python train.py --n_layer=21 --head_dim=32 --vocab_size=8192 --norm_place="peri" --rope_fraction=1.0 --parallel_block=false --init="normal" --init_std_down=0.00343 --optimizer="soap_variant" --beta1=0.95 --final_lr_fraction=0.0 --batch_tokens=131072 --seq_len=2048 --doc_mask=true --dataset="wikipedia_en"
Each number is 500 + 25 x the weight over its row's rms, rounded and kept within 0 to 999. Layers, rows and columns count from 0. Numbers have three digits each. The size before them is the row's rms in percent of the matrix's.

# gate: layer 16 MLP gate, 512x128, rms 0.255, rows 347-381, columns 0-127
# up: layer 16 MLP up, 512x128, rms 0.274, rows 347-381, columns 0-127
# down: layer 16 MLP down (transposed), 512x128, rms 0.24, rows 347-381, columns 0-127
gate347 102:508499481501470506485508476469491526497528514511467490442522475467477539468507534488461495495475532510455498513515503486584476547493497506516474503523525501493501501474520510453560539480475490486504503502483509498529504497527500512524519516480517492471548491466478467459485495508547523482517485487526466556473513499536493509500467547498514524495498527469469486484519504522482515435499
up347 106:497510528488494507498518489541466494531497499492510517497527503445525544560503528494506488495501499516465464492526527493440518529471507535510505525519471504472505522535468502518527515489468537536487521535549527517494497531523469508503505523489500549495520477471494497427421479491502556524515508509509467456510513528504493482464496482496471492511515487503461513477509535511531501514486
down347 107:509501540525491520508522466485481466476499449490487531520474465512539513518496476468514484510525479521468504460488519465514495514467544520498511477471504481453459450472493506509470520485522523507451493486551491519480485511494499488479477489434429481477504498478470512467504433497534505489492530486531470485526502503523480498506511516537541468504515501500479517509517479496524497552525
gate348 105:515459515507492504499554476507501482464498488426549489497476524529539511480505518510483499527500513517510511532522496506501454434496479528483503497488530498508531499495529503476497505498474500491523475509503482527472450480476482485511507504485450484464456528501477488488521540509514466513517483507475503531476480491519493539534502536509551522522432533477521520484515491462473445511537
up348 090:536456515489550516472517483452512537514479470468499533507510476453546493487479499468523493490520491475450449480502528517490524468509439524498532511473467495455499499486510482509468485497497484502459485447487489552497503467519503499501528508576475490495478457481495498493452491509498527522530497509487477529477499486464481499487479479540495493518527490475536514543482510497485501513501
down348 093:505482457480488504536503507522540502467514511476472533490497549503510529540483506548493498495519498490496542500509512475491560502499472511492493485481476506507499517511491493465503508533517493448501488532523481541479465558477471528455526461429473467490523465460514524491535499498504479491510512507479490514506473494474490481535536526504485466503482516546529478511442503455518459505491
gate349 107:444514488477478502490519491482476551501512505524522513489481485532447544462557505475492517523501513499510467471503502516545512506502505502488527535495537486534484508471496500488497526475444531501477513512460474489516478467483487536491492495534486466467506499520477495434516491489479500480512491522513523537497462521491474460500457526534491490508480474523492433521549543471513475512506
up349 093:509481496551491512515494495513484556466483516480506459494510532471560445543478491522520509502478477492498501466490460485502514491528474510503538478474512467510490422486521531496515461525471487476479469497539500507497487531515486488534500532499495488530506532498486536501462451434498509512470511495501504511518543474476479500508526517548520498443533489514534522503493506511509530499509
down349 089:494479480481484482494502497481489517549512502490517498473489467522431504515480498473483495545523515474480491531535493528564494508543491523506480514469486509531468524519484486487541489466492482508516488467508495503508472527512511556452485518466469513499516480505513486446523547488481491456498502512530516530501522550475495494500428495497528535513443490491516508461519517459484494474522
gate350 103:456491507501488504527504503515504459528500540496516487511510516461492517519505462469492496495494521505514505460515494454533443513497519524480541514541486497487450533525507471506451540482509534517485495508503549494488498485501528533474541516501466522447537460525510505476550502510501479503469551522511478514504474555477494519508511494537537463521496507518485489541523470523524519489551
up350 103:489508507483506484527522500491520508500493504476485501506474494516495461437494505473550486496502502447484496493525499496495530481542497473496494489506503539516502464482553487506471520531493493546501504468520534530471530511497481492468474421488532533528536477483472525510500529477487500553468476488478550460504521468476508498470516445487526484490499468478467534455532517510516513490541
down350 104:504467504500522514480512561497455486493493518468504546487516534510441501556511502466485535495507435505506529529530473465510500550535454502506513508489470501499518500525520509496462475485484532497484506509493530505481486476484477506453527554482503513486529475500515510478567515499498528494480469470491491508490500528547492516519470480466507478494452501547493456493502476466489488495477
gate351 100:500491486511526493498437489534471497548508513458442483540534473485491488464531506505520464510554472486495486504469510499489520495517502497512515507487456551504482503540525493528466550505537487455520487445507537487467484466508481466465519509501497495492472475486462515554482526471494507501538481535506493463483526534491476485487467474478513526521477527472501475489500461502504493504510
up351 098:508485539509469475486524504459514497513501528425478497487461479550468491479520483512538533505515492496536508487514485470479482512543533512488477499472506529503508489516501457497506440494504498446460529481471494494481474532500479474468519498538480497526487507495532506494475527488522478502519484450464525465508466544513528468512449493517479480527498481525468467517478513504503521556480
down351 096:489546470499511517517531486523490490490532487534466526492493523496510526459527524458500507512492511483478476507495482439522515493489455496496526502481536488486511549469482534548488451460519458569506504460494468536552469473500518461497457502512499506510487519501516498522451469495487489502475511502519530504488513503498493519499547530483478474506516534469514467473528493466481458483522
gate352 096:528590456506523490522489544478491513539466517497490543498458474465492532501503467487486515482478542462513557464501478503481488507519522462504490554516499464495502507516514517509503524481482517496491508520473462498510526531494469483496506532507478511483502486424532553486527479474484470484496502525473476535520495501530465518481475512519503531496513491473508495517528528466480501480515
up352 092:510521511478515528481511550479476523533478497514547505558504483503508486531506573521519456495520513506499539476533499490494512523438474513515490499504487508504496540512507497473482496496499513496493499520513499522506468464548528481467471474518458545453501466478506521469479528465502517461509507468533516477527487498493469504521492458481492514479466472491482530507529453561507511537513
down352 096:481533490508504494505492445492471512537519496479479487500482499508455512484501447507479543487526523474524510464510540506451506459506532513530549525456479500515493526507516529505516498485457494500488489497500470500515553517433461492433500546503506463505514550507515535498524489491511492508499512506474544509545497441519508523496493483494519541505474533507493528510499488460493500519529
gate353 097:481504517484534480495471492525482476505535526523515493487509503488574519490455525500506487514489519468450540477531466525460473525507527514482542471486521497488469483519463527451512499493525509499462462525520517518506479501537500465512518505479533562484526490491508512483465523518499502500497490554476514524506537496531528490499513463503486515509516493563537512483556489464514488538480
up353 108:520504514469506533549497480516471509492472485497506453515516510517522500488511456475438466508505468491540476465518491531509490458481496504497552480462501484462546516482464510492515540513460440545512506511519488508515495509528518486469478457506469520485507502511492475534487503505544493516480521491540511502520469484476433523478504508478538522556478497530504480477509525494515484531524
down353 108:472516526530481527517520496484528491494464538523480467524462490510503531513552468513518531511463472488490501499466512456533520496467494477551490501524502535491524515465496487508516502511496462465467519506469500519512521453486484538486497507499462482509471586526473502492524512454509488513525498513513519494503464565490459487497508529518513508523526533447471499459461501502506510492483
gate354 108:520503483541526502510547482472505493495523474508525492495498508519548502511471494518482534586494517547518543506499525500527502518523500554477523463471487501491524517520467496495490531520475471527451494537523491533512483483515491517523483485526508526467482547498477499507452514529506474491493473536474487517518467512522469450499467499508486511490461544505539503499494456490454459508512
up354 100:487483486468553511511531537552514492501496447503496525512475536504517486462460533462507466544467462490544445483505482485518508498468525522527531483468510487495528501502487486496526562450498479512492467490482502518505504521478511481464496476532487481473549458498478517509500471477479491485482506505492495478483471502502504533515460547509525484507504541554442505507495498473504501507508
down354 088:528492490500493495486490450506497502476515516494495507543511503474483534480539499472517510460524463467505491478525542487508533504535466459558498531479528505491518482529487493541467511464456523499497503529533505461499505532498493506558509509497477495534478498479486467480491526536473464504546507503470518451492490527516484482486531536476448525523532504530535521485477539476499468530535
gate355 106:532535496489514502473542545502492496486455474465468475514531471518541511451476481506510501502451507488438487495516502491515500520500490505520472510534471462510503514508465468569481499474473519519479486537507488480503456480514501514502504491459469504498503556518507517495510545530525515530486483501535522482502516520495516528527515511516467468492555519497479502446477488459536467490535
up355 089:482537518522506485482510503511507503508507488498518527489492442518535561477481475438519531519523511491491487448490520468526490502497513488561517508483448477496538471454505534479467490491524466513494500547485485533510500455495485508565470516500525489545460489521531504501515486519516533501482523493541519485481479527495506510488543509521483477470509535512520493490545478517496466523471
down355 094:501502475479473465560508477513506517478445522507453472522532548485494459497495503523514481486470482498481527523524477493486521529505507498465500503493540507472463473536476473475496518497491527483556489489514468457495503531516506534476506496519462490452531429515470492485458481519500464495517474542481468519503502508524499482496475494468556486517509493524530503512485508552518496539495
gate356 098:445494527559503517464463549534490501483491458539512500506467539486522520496501473491499523548494499522498534507487531551532482551473520551502503507524484509519516501494474477491541493472504495542520554515522459539508488481486468502503485485502474509486537552501502478473512478535455479472493520502517518484489492533495499465503460496503498511488509472522521496512545536504508532494539
up356 116:495513535510517500450501511505495476491476476522550525498490482491487487475480519500518492434482527523476487489499520486433487484485525489504484473499518505484481506479512492493502457467529480488504497488497507495501513503502545519517447575497477494497459511496510517522455520481485502454508513459522538478486442579489465540464529511537484469496515521523494501551519524504486510505501
down356 103:498494463463526449454484513516469516508509476500512497527480486502524438491528511487506482525505503484540518535505518462473553513476435530488463472448507476504486477496488479487508501503475505447506516563518517490509481498480495511561518496476502506447514526519527489520511533510505461498489503507498514466506522510468490508500487489464468515535507538535510516484531455501453514471487
gate357 103:506501529517494497496458499511504491502442490482482471534495493511492497507517484475465513525475506516486523515522502474469476477484506489469481475492496545450474556505545454534506509547496496509529531478484473539512505502539446502461532519495505544457443482553493478497543496516468521511532525528505517512465538494497490526477503502477471517524481494493468491492492491508494478572504
up357 104:519494549528543471519479513421490523492538483507525479480476505495488509498544489506520484487501446532504505582528526495471482497516480507509530493534497476508473505486493511461532507533517529520528515525506532494484502506462508514473508516545527490509531505532537470475501557473529506485517530475532499506512514492485486484548487522519516509468506504486516515521463548494448521505501
down357 108:510505500513467483512510510564489499470483571495478505489491508477488509533497533498473524513448477470510496483452467467474510514514553490494502544470503514465486462484490505461460453473502562508491471539499488529494521493499498540491517507505461495510521498486481501505531526507491508479526507533490518483494479526462482520479465505503506461537482565520491454470480495530461520509486
gate358 092:494492485488505516500532535521525517496489474503482510484489485452518478524445492553538514515501530539445490473485519527519465501513510516486469494523472558562501474517466481537491538516474458519501472482495496524505480521475467474525491470483477516504512505466498477461497505541516500471532474490478486493527526502481505468525490540505454473476541509527488531508474482497517435490485
up358 086:522488492472474513483513496521492486497492481540533519529494472471502497520484492537507490482548536451521460483511446565543512511545509516501491480510482480530506471466478524463511487503494522507514474518523481446482480476493505558474503508530479528505454465509492485533508461491478515522531489510470504553512529534496491530512495493523490475477500468528498491472470543554486523484475
down358 083:487465497499500449526498509500515514463483477510467545495508532479508495493511493497486521520464519499440487528514531483453475477469476503509481484533523517549489472565504489511509547506533510505476510528489492518502525492508485487547495487508500482499484501493480542492499500476554558512496484482544537482506522430479476493475499501489520523473534523475485550514467491470546503539480
gate359 109:454469481507518512506474477483481483443517503517540500502487515462524519499464509529519549475524451494514501515512493557476522485496495514490476472526481472515510497517457505479493485484512548496459485523556447513532498504494504521529528468523514498449552524507513486503508525535560564507499486477499463514489489502508477517518537472515469495514480503471529498479530510514523522485526
up359 099:488483510493498500537530479486472499511526469505515474503524519490509490451490445551509473494485520498525492544552486520454500518506494515487529486473506522530502526468525481487515524458546522507545462520460490502498487474503484473489522496443436528504514451555505554502579518514474488512500494526510528461519493472532478522507507499498482479499504481501492500533501524497513488505496
down359 098:492526497523521451464502529480476514503483506475489516517512432474484497477513518456523498461490487432499500521489480451477516491513530538505473539460511438462461517486489544501479504509490491521517487499490473522462500465490519495494513487534495483470486514536463491475475512509477492544524505488523491523462529476452494504496465548459508498534507524528522497491519503526516475501457
gate360 105:499509491504475536509489520553455460493516527530493504530520494465503506485497464527488469512514514506491475519513485531496486465519466493477509473455507443479542510512464494493523524515525496495487491503500497438479552476490442476491452499476513488514483509482515500549527482529534522498469493517500505536554500507486518470510512490523505540534479498503477470478455455517548457522485
up360 092:504551523500491487456468489504483499528510532536502498508549462487452534527509536522489493528549509493454463513453452509478536499498501482480505511503513476513488463499482480559529525478478505487527532458469481482460481480528472534496477490508472528477476508517470517478448504517480505529497527453485484539532491472514520467476455509497524487478503516525524497503503513487467510483517
down360 095:498480513486521499510508530506506527500553499478461517513525544542500475488506518492478532522528504492487501449465507448458514500474451534514528480500466519509477518481499488525515529478471468513516529526533544536510523562488552489484532495478499498519534473500486495505547533499454487510482483516485573467483486482465504517511535477490498524505471505491493530504471479496525489470471
gate361 099:499511490512489480467495551485522493506563501524512525492485530518539529529499473459496472496469507548519513517520517464480531527507482472501507513448456488493528465534487512543511520538534441523518508538496529500515459497496482534522494446486488519485527516472497479513511534493442522508494497493481474514488491509557510515529530496498474453494499496474450479487505495523541493474502
up361 084:512489518536486500498503546495496535497534511526469485490508481505535466514491578492514448506506465468466510499498511478515511472480506506548467484519459497480504482484525534492475521488515497533470505526537510528507574503527503486493498458531483478514532502533498501498467446496473510496491503539471511506505520486511454513524449486474472559513510489514546476514514524467517521535499
down361 084:483498494518516518501557497495505455506449476462506519499489516494489522518536447522468532516500488478509491509500514482471544528506497515509501514500510474478548507517454512464495503522533452550479503495488489485488458504513465570451470527493480501458479462510473498473504523528507469485486510450497517528530489499522509480483532509548484469503542473459469521483516539487506516489515
gate362 087:504478518502506498496493485527525461488461459498510528534487477473528502496444515524528514485521527478525505473483476502525481487526509462457486487525530495499541525473471519482521481497476509475490502480482515505538491501482467490559478552504455458455518553478527505447513475468514455497501493544516526479484473453483464491494530516471465470457511487511491506510479533478515498523498
up362 088:486532508490487447488478474484509543501494510496501533508523509464515530495494505510478459491512479463533515527509471492494505487507508475497484470533491520497528485474493498457487501506469519511480553501500503512524529547543468519521445472545483470495498569486492485470458544517501512485510529527543489490531520454475527498494511503487488454517465464494500474460543521485506465444505
down362 110:511500511491485485502522509523479473478451528511476468483482517526507491529522497492483535485478505518463501479484501510541474532525489523487487502492490497468485504504513514590495494526495496510521471516491477479474494429483517527541494569471486529462517439513467488504509491469554480497451490488493507503464505489514487470504479486503519495497436520513507525553452502476514522516516
gate363 100:514438504482514513487484468537514504502501512494520461503481488495478561512488503540532541506544498463520505521513498462522476513503544483516484501520477561525513475514491468517531467500491497467491544488509442539481497469476549460540506525479474510491495481491441529487524506509460499511487467518499461503494527491555526530507500486476476502532483484476486531500516541482483493507511
up363 108:506503511505472530510486475527518474460443471516470479551518519513504538524517524507535486468524480492512497453481453510513482487451513469513529530518480480458521472552503531472515518493472515551509532519520509522501484486493502494521520471486482484505523471518537503516499519446496554499446512499550512512479497512513491489496523483475464470470503537513493485519536488460549484488504
down363 104:473513501519504519491529546513505435540538479556492488495548501488516540506513494514528509475539475527495475477464521496485461453509508490521496495462463495510542473515560496489502488497464516473480490485494498488511549483502501497535504514533495465530534499523450475505534508520497529525515497460480488505488516487494449483515522486538513480491570523510537483500517460516490505512473
gate364 092:479491465535510547533518516513514468498537488487465506524496502539490514455506491502494470527496521483479486492548491504513504488514491503455534535495497476505504482463468540517486535483526514501504482490472482474476483453522526473484511517463496460526577518478499506477471517519506486493466505470480484513485508503493459541448494547485486442473530543514491464515462488472468486489528
up364 096:462503506491476563491501491508498535516529520504498500512508461476459502484526485481534485515496480502514514504513526518526501481518521463507477506508451467513540483509521536533514501499520487487496527534503507480502494492545487514489475480489516520481520486496461453485487507468501526505489503488508508537555540505490532416510499526422483540506518485514506486441509471477573506515512
down364 093:508499490548492469503496495514514462468516494498506528511502478500500508475490476492511490510478510480457529515518512507494435494479466506480494464485517516458506501518473510485468504473481498505485504477487492523479551522560505509508501513492500486494492440482505539507482515465522482503474496485509498496479523466470513566467503527530502519492402469502453480531441494516468450484534
gate365 101:489507504477485454501499506460516493477474440492484530515509476442513514544491499476468524493501467480483506504546521502482505452502528487510486510504559465522507512482535514531509491530456484498511474510519542535497461490470500490494486537457503564477515498495510519512452456519503521503506477464515489513477504449454491505488521531508482473514475531445484489473529492521497456509507
up365 094:519496496515471509538483494450512529505529492458527493460530512497482520519500533533481540488526504500499472470501521545448509498516476491531524516528487514481501496503509514529469510490503500480488544531503452506482489475522545480527524568532552471521509510522508541514504503483494514503478470508488535541527513529505480470486513477519504477504479530528455456488473542535441484475495
down365 100:491497514489507487498519532531500522524500491516552487496532509512509515531505508465534480465521482506502524527490480493497491504564483511493532510492471487535456479488463507495491473526525502447487492533467498487504489498523470530479502449484498502504534533475532478511524520461517496481539509506530465482546489562494457487509475486465560469507527471506451565500524468497526480520481
gate366 098:521524535491504506524473513485519500511512506524514465468556511433499505507483546527480523500499541514502497477469506468529523490546502503505533498516475535534464520438552516501519484495467494506502502471492449499509477478494505488472457504483503502496465503472528494448491501515517498501472534504491521491522525462462541460500508529483471480503547497475525477517524472458450513469507
up366 094:502508558472519493488473502515508463483502454499471489487514468507510504530480514502533481473493515498482506472543470530521516531456500496526501512497522447493499512502523519531445455519548523528488484499501499509511500512428545486468498446514524488493554512551469508517476473471461526514515500500536430510495480503485540512517488488460494487486485472484496462531517487507505485493503
down366 098:484496510460530511487449528459485494507478500471493483482528515457466467518511515481502521494509512505525465477490541537489500486476472466501474564514518503503472490460491494514495479517455454485482504490523534492431505502486529490523520500478491483517511525497484492502469469500458490477522460515520533526486510528545479510465488479497462542527530499491566492521511462542461503491525
gate367 104:467473509500483515469539463454458525509481491478516499475509494502477499530470489520481498509466515543476511464502483480505485502466511492530492439478456511514472508493531473489499506499473465510513530472517523502514514517489520533495506512541450496477472505488468534535479494508487521486450534487526472493481510489534468519465501532472485510537541528545486434511461539520457514511472
up367 101:543445516488491517478483517481494541475477535512486528499499535473433486489491532509518505518486478514486496457469510546525507488445498518526517512472508501493508500477514456473556491513516523474472471499525516545484484509523545479539465472491535525526526511485483480508516530477537501501490498482473507477467537556507542482461495503519463513481514490517481521508528519473476529537498
down367 098:446499478517516485555495475528521486515531489457461463488492511481514508494517514520449501445485488513488538471483477467505518487458536513462527458507510524527480520441486516505503452539487505559508549486473481435481500493502483515507493504526488484519504508512509480517492517493475479500512497529492475558498497517507525533510518496472512462507545509491470525442512497481498503506487
gate368 106:507486497529516526456483465478498507460509529486475480506517518474502495530497515555506501479490454495490468495468516491489548459521484463532487550502489498513533522525519513482502507503449512464507554474449499502512476466470503513445513501530513511511551491503539515523517520522502505534488522527493522528498524505516483524527473461449534529465548490539483535492485502494540523494486
up368 106:484544512491479535505514522477512490482470505457486531578517529512542518493502492476534465535496492494516509461482530520472502523497519538484534537515476479460507521566517552490532553510539501481512476497533517497499478526533499484499501550492518445481474499530553481534496477474486503487506499518522491502493474497484514482482453519486503507482465532504498490516529480489514518507461
down368 108:477585493509524477471509507477484523484539489499511503482494512471521451519517482502460546505519478499487481515529493471471510531547449527488495492498490504562468475510498446486480534523497507462541490481485510507507535506523498485502467510473521511500507453486499490514488481506502482473512497513530492459502453487517568479467527513512508523511469547496545492476516539486482483515477
gate369 100:484532497506494520480520537483514538536499514507544497526489484513464484509499508494474489532486499456522503463525488484511546496544512524494535495497475503535468548508509536526476528526495522483486486487449464520504512508514465477463479507538502507499518494424509494485490516442475482439524502547493490513527499478467453479471527534498533523528515507484478465530513513512490459527501
up369 101:502508529510503494501511519487479508441516525487525504491482440494480472510540505529485418496481499488526520489522485529567503492539517498479499490527501466521528522471537502496489515533530525467496478515487489482506498473501470531472480442518514498451552559456492494493506483488517479521507499547511523558489505511487488506465524503465514514501472488462518511479528537479518506486493
down369 102:491454477487505473471551486515508471543526486514464530526515534558515517543481484469478466525507479533500501493526477498473522449497516485519530491538512519518511489525484501530502501516464479514497518468515481508491477495499498460472488526587485485501518544471492453506495509479489498467497536489488515481510474492488478445509532538499502454503471499508478444497531469508515477510512
gate370 100:463516495516477497504462439541428471467513513484499475493519493516478480474542503483553506589477513489489484517510544502447481532559504502493532512457491506502432513471485502485460472481534525494471510472493495513516473492505499513516491482484486504534505508477471496471501508494491496538478520485537522489539498488497524473501475516469494508498515523480498543491511500481503466491496
up370 103:524510476522449507527526505524507507505487540496446523492490501486491499471542491492488479563469484510503479496505501550487524494465450514514538486509510534523456510485495508537497470469536511531461504549482516535535518519512499524533498514472499528520499559488472493570496504533448503510528520493532485496483486466472510517502487497502507501493487554541479464503492492460497474511490
down370 100:517512540522502463472494508551522470504526492502534482508499444468496520530487534503490486472520490532517532493492542468499499466491509535471485500492498515482509546502448509494541514519454491520522540476529504534471444490519542491528447504524499519505459485524508525510530530506535471501496480487463528488459515511483472491515503540479461492466472485487501495487511471518552481460487
gate371 100:503524528533535492472497492497514459474489533528547526520531474469537493469475514491516485517489539526477484482507488508464499510493508520504453467492466491507477517478505426504476528481469463498496506525505511504517564489523518531531474506492452501399504508505530491505533515493514489496525498489522519489484510544514501558527488529492464511501487536527511493479505504460518498516504
up371 094:521501506512490529487525472528531505526528535521483488470479480474521489497579507497526470548514503490523483497529465503512554506487505516482469492492486521553511502493481497468481491548485504519510508562500498536512493479454518532524502439516478520490500481538505516501510539548529508448509539534496498511434499508488480502501529499489503461526500498508522468486492544500485471477532
down371 089:481488508485516441450490463542464484543492480489503463509494511512496458508492491500519488490537494497498515496474502498511503525518489468519541520487550466524512529536453483542504496515470480530462493468519508485501492503535464481571519549538478479448505514497511484527499476487514499460491488462509512516505529522550527455517502471508479480470535504498471490479511532505490459528496
gate372 097:455480512452504496485470491500489511514508522496518529539516499480458502486511493519457473543517507524514505481492478482492427493517517525448512512478535426518510524532465457520453509506520500505511528508503483512495485522461539505535555486504505493504507515486520485507513504523528499486527495517507550539479547528469508517526498470469478435506459522468510521499501519483514481492490
up372 100:495490509442508451534440531526515491488527477532477530472489441516513509492457450547491515472488493493510503545527494487479494488471483480512508511478517511471503490463548520488487482503496516528504510537456516501496514500475483514489505528495517506489456521516527494471539493504505466546507493540528502454463516502494499531522503476520483468483427482456498470493516461519494505524491
down372 104:503515528514484528523496512488493476488478454466505497508501470502518492493474491513496506473468473530502450552480493519458480479506524453484469503512524511490484477532553502490507522491495536446480528478553479486519512472472541513522462471502477507480535478536506484531463511505506543477479500484489429479509477488502497532482521481551531531502483494562506504508489544502502506526459
gate373 108:445485547494515540511507467508498490517517542488525510507483529514502486458465552480497571474498504483449496494474501522506502520530484508540535496509541507449529545482484525465517518484465460517504514496510493478496522506519501497498491485503499465566486512504511503502482503471503519444479468492488518496488486456481521513484542499484511491516521499520539526532482478518478505505424
up373 098:511484471458502521521513479498470484471498544499512488537491508475526499485507484481479490508471513500511482498484478516504523477511554452496483486526517490489518474512490466538519538503537478503487513489482534535507560467460505537499439483511511502489467477479524486462524467509516486499475536489513445501501502507485512488514511501461548512525508490487513527542468455500410526483465
down373 097:477505521528479513460528499463496499447495479519474508494470441486469482490464477488536451522502510544490458531476542474475479471503484547502512474520505492517504461496485509529484542486554460509500514529517490486555473484565503491496505498491468472534495516480483492491481522485479522459505501468509513478504528542479521522499493464492490473474552526502498510499501493508499513505561
gate374 107:535479524495469481489488451513478511518484542558477524480482488523454521492488460494477491512539504502543425502459503495502478499521510503520494481490501470527470501475508537510508514483496538485492478496524488482518461488534473515493484476472499474465458504491489530522484482479501547485472475506465523488544453493545511526513505501503473532484495487537555456469534499497498459485524
up374 097:455528533502514523507492504498461492532503495496522497534501500489467542476508509499510493477518489495482497507494490481493536528536467474516484482521494485503509515476524484486537519480511483476542522529507512505497522488469526497534542480491497490486509483467516529485477571499449475462505484561523561531450483504501520471545471535488493485529464443485492539496478461533488503470539
down374 095:499471450533492473515500483537523514543528518500461500505524525523522492492530493488513465453500497483477479508461530537514475466512484533492499521475517475469531507501479519531488470499482529481473532497525479501508499476527499481556448447517517517493454484498511528469484457514495498474453501480451492518509475507502521538465490508513492515499538524487502446526555519470519517483464
gate375 099:523509505541516448535472484480451512512477443522489500496487456481495521475504527517498510457534499519484490498448506509482486472486538496517510454478502475532507511490533513477512466512492485465492501503507528462538472478507475513490503474525526486500507497515477488441522518520487530505533500489478527461486507459442456496565491513521513520495485446511497472521524547495507476534478
up375 092:510481474494506522489521463497459501515525498460492515490504484483522482496509486522484510516484470540504522466444518489475473533523494473521530474534494485475490499506525483495465479485499529510508483427515494483531480469488526495508447512446540491518562497519542537476509508476550494547522497508472522558545485530518478468475483491514527504521528471507490465514496502486489503544475
down375 099:532489461487515486531537453506498555498502478461508516553502486497490514480510525530529493514529501500519467490505491521511526526530559464522528453508504507481487488490515499430506486457508457505505498490487464509524497547508470476523495492553487515490494525544517495514519552497491513487493504448519484477523498510446502497551543479517478509487523473501485530527511516532495455497481
gate376 099:485542520498536496508475481472467474480524496481501494477532495522541497490515494442506474529510514498499505485474521509499527474516495437510564519482531486504529483479515512460462450545522465527494472474518502501490538480513501560522502499506506524513541511494501570444516521476516507497519493502506498462484539521471505468486496469499520450476519481511464478483500530506495483497544
up376 099:499509494506513494476497479493470508482509484540490509506506493488538498528473479497512474527500475464486470516532497483469557459526472485463541479480535503493545462483508494478526533485511534505490464503499509495489538467453487546503472517479527505460523559485496497503477530497493425518440506525520454514469552479538496483506513518480455482485505532503490485496518520495456511495511
down376 086:511523512496511467560491528501534478513516521465498515516516484533487507526520463469529468518493563507545492503508468494513491451470469501532524506473542516542536492536505527492522514490501467506527459458509500478465488475533504541555487518489535548503498512477518529499513499513535508529517530511541511463470490498492512510498484467484548520498501486464435503487526498506508526504488
gate377 098:497492473511481504476523478527505503499466498497410526538484525482472505521511504514501550523532508479462493494498497485500502497501530525558494501511476532502477508496509498493530489493500550503462490490497549511467557471560473547495500509469549513519501519516509493540536507512508541470480481524514494499470483466560521490471504521484471471492505483471505494460548529488496521497477
up377 105:493482515538524477504477532499511448449460487471545516536470494518532443476492488511447502501503509495493496485498473464479479460470502497461515508483491544475502472527582513535498477479495510485531512540518484503519478497478516516465489477481512489502485505472491487464513522523472503513501511506487535501484519496472547471521509523519548483514528464570511524522522514496472490488499
down377 105:495551500487529495558502502524468497489499513501512490505519520445474534527504524492521475486502474489488535511501491487512477534504457491466533498534502506519543474490461495492491534495456501525519533501524480525529458509479521475527495462513506544502520564457487491513494526506470498421527469510512492538536502528495492468510548486512498482491524504503533533510483454510511467480466
gate378 106:513477489536465513478546544462503561502545463508456532498521475469511500520495503491498487479490524478516488527494483451455509481520498475486507513505509499516516486495498508504506548492468506491509547527505490501496515485537482482487518540510495499445534459505464508513528506493489522516486474490532467534439492523492458523494468490491489494489458484480481570462480488460503525530462
up378 095:520485510509481516470509536483545540489494497499503518505462459518473495534451488496541513476524502526524520531492496522516513538519524512543478457540456483474521471544532467458494487508497466489494529490485485469522517494490499460469497509521512446543513513530515487481503429514542502485522521531501488536513469533517470468482517455487537475501506484544521489487507478492488516502487
down378 098:482497519519521492489527464507469513460529436509482454514490488514536492443475479516516501494506525453513530456545529499478500512438523456476530555531515526525487485524465491502484526527496469493501510509478479482475509513496508497497523496476504500479561489497471526524518468484484477483489464500521522489488491449480485539498475513532505491457496503473505525470510505495499430496513
gate379 106:485489497505498514499536524466493462545476482510522535488517491497445547485498505472488503525511506526553512518493473491508480541453539483475461460522446520523491494515509487502519519513480465470527476486532526516463509544478517495512489455523460470506500443502469486505502491487479548515451468484494478471480511519476499501484516464482480480517473517476433521493498504513455502487499
up379 119:517508512510502480502467484498467493522500529516491506515501511503476534527524510508458470473468456510511520496489503500514482474498545461475523502495465483483484498527519503517519486483495577543494532459474469506516475533501472546522542434522489446492512494522466493548495481496496484490493520464516483497479495469471521509503530523533507498499474503534418463521551497512491496529499
down379 115:502505489507467476535518528508503497504475532507461519497537533525499472521486475528487511495514519509478508504476437485540495504497540475480487491486516489488470468530518496500540495478510479546524465503497510493465473439496475534518522458551491484538499474460456532527484459493460502525468493484486484503490546465451493507506526490523521506501512507508454508517500512557480558526500
gate380 103:489507514526508536480498490489535500460430506500536526513522517535500504483504521464469518521514551518482480485508525498478476473523526528551533500503476498513477455488495474528504508524491514543528526508498547475479478479520456543482449461496480518483501488494473490521526498495509562498503484481501512509492510487474523519483523536447483502499513485541440493527485443498476469486489
up380 107:517479516562535505485534530476475499478521511491447470543461505508480500540488575492463432476470525528536457508518533455488497511459541481520491515497503496518494493522519499496536528480496493503502545501499530471482487516508485505513502502479507496476535480533492471516520489500482518513506508473491523502490501508547438452498492521548499476493492482520454465506511486502523506480496
down380 106:520542507488518527482496486497510456502518429496499515518479482464492507497517479524507515493535531491488487537530503491538507451496456519528518493506483496469507490538524563499456473471520512534492520495529477477462512507491501512522512529491557512511523534541485494486521476483490476562449468515489475517485477530530500519483522548499467505537491541496489476517485551496521502503472
gate381 098:471516475459467536510490497490468545497530510488521501461537506510499513506505482500502499513490509476517444480491516504457530502496476503468521490467486491482464448522475515547460479495496513468527487465429479520516470529509483489555469539464491485489528481456510490509487496505467504513505459518508520515525560514532512462493492511516501493475462536494485477473521475519479474517450
up381 097:496537475527487473489495497519564512547492487507523471521501518535451524511484535494535492489478508511482488538542473492477527505471484446450492505469563491521472487511504518501541518495507525500494504487469502533495485485508503471512517531499511518491493528502485494451520479500485491491488503528511500512506542579518491488505493501481448514522529442501505461516472564472498468494522
down381 104:491472495515456485522514553492486509510501519489483505524462461490532454478428480499511504456473493462483484489493497496473511493523499500482522501472488489487530468484512461488502498546498517516522500518499498490481493506503490540569500542470517518495483469490479515513481539458538469473522503472459471524508494478504511471491451511508540450490515543486472507512536485511516514435458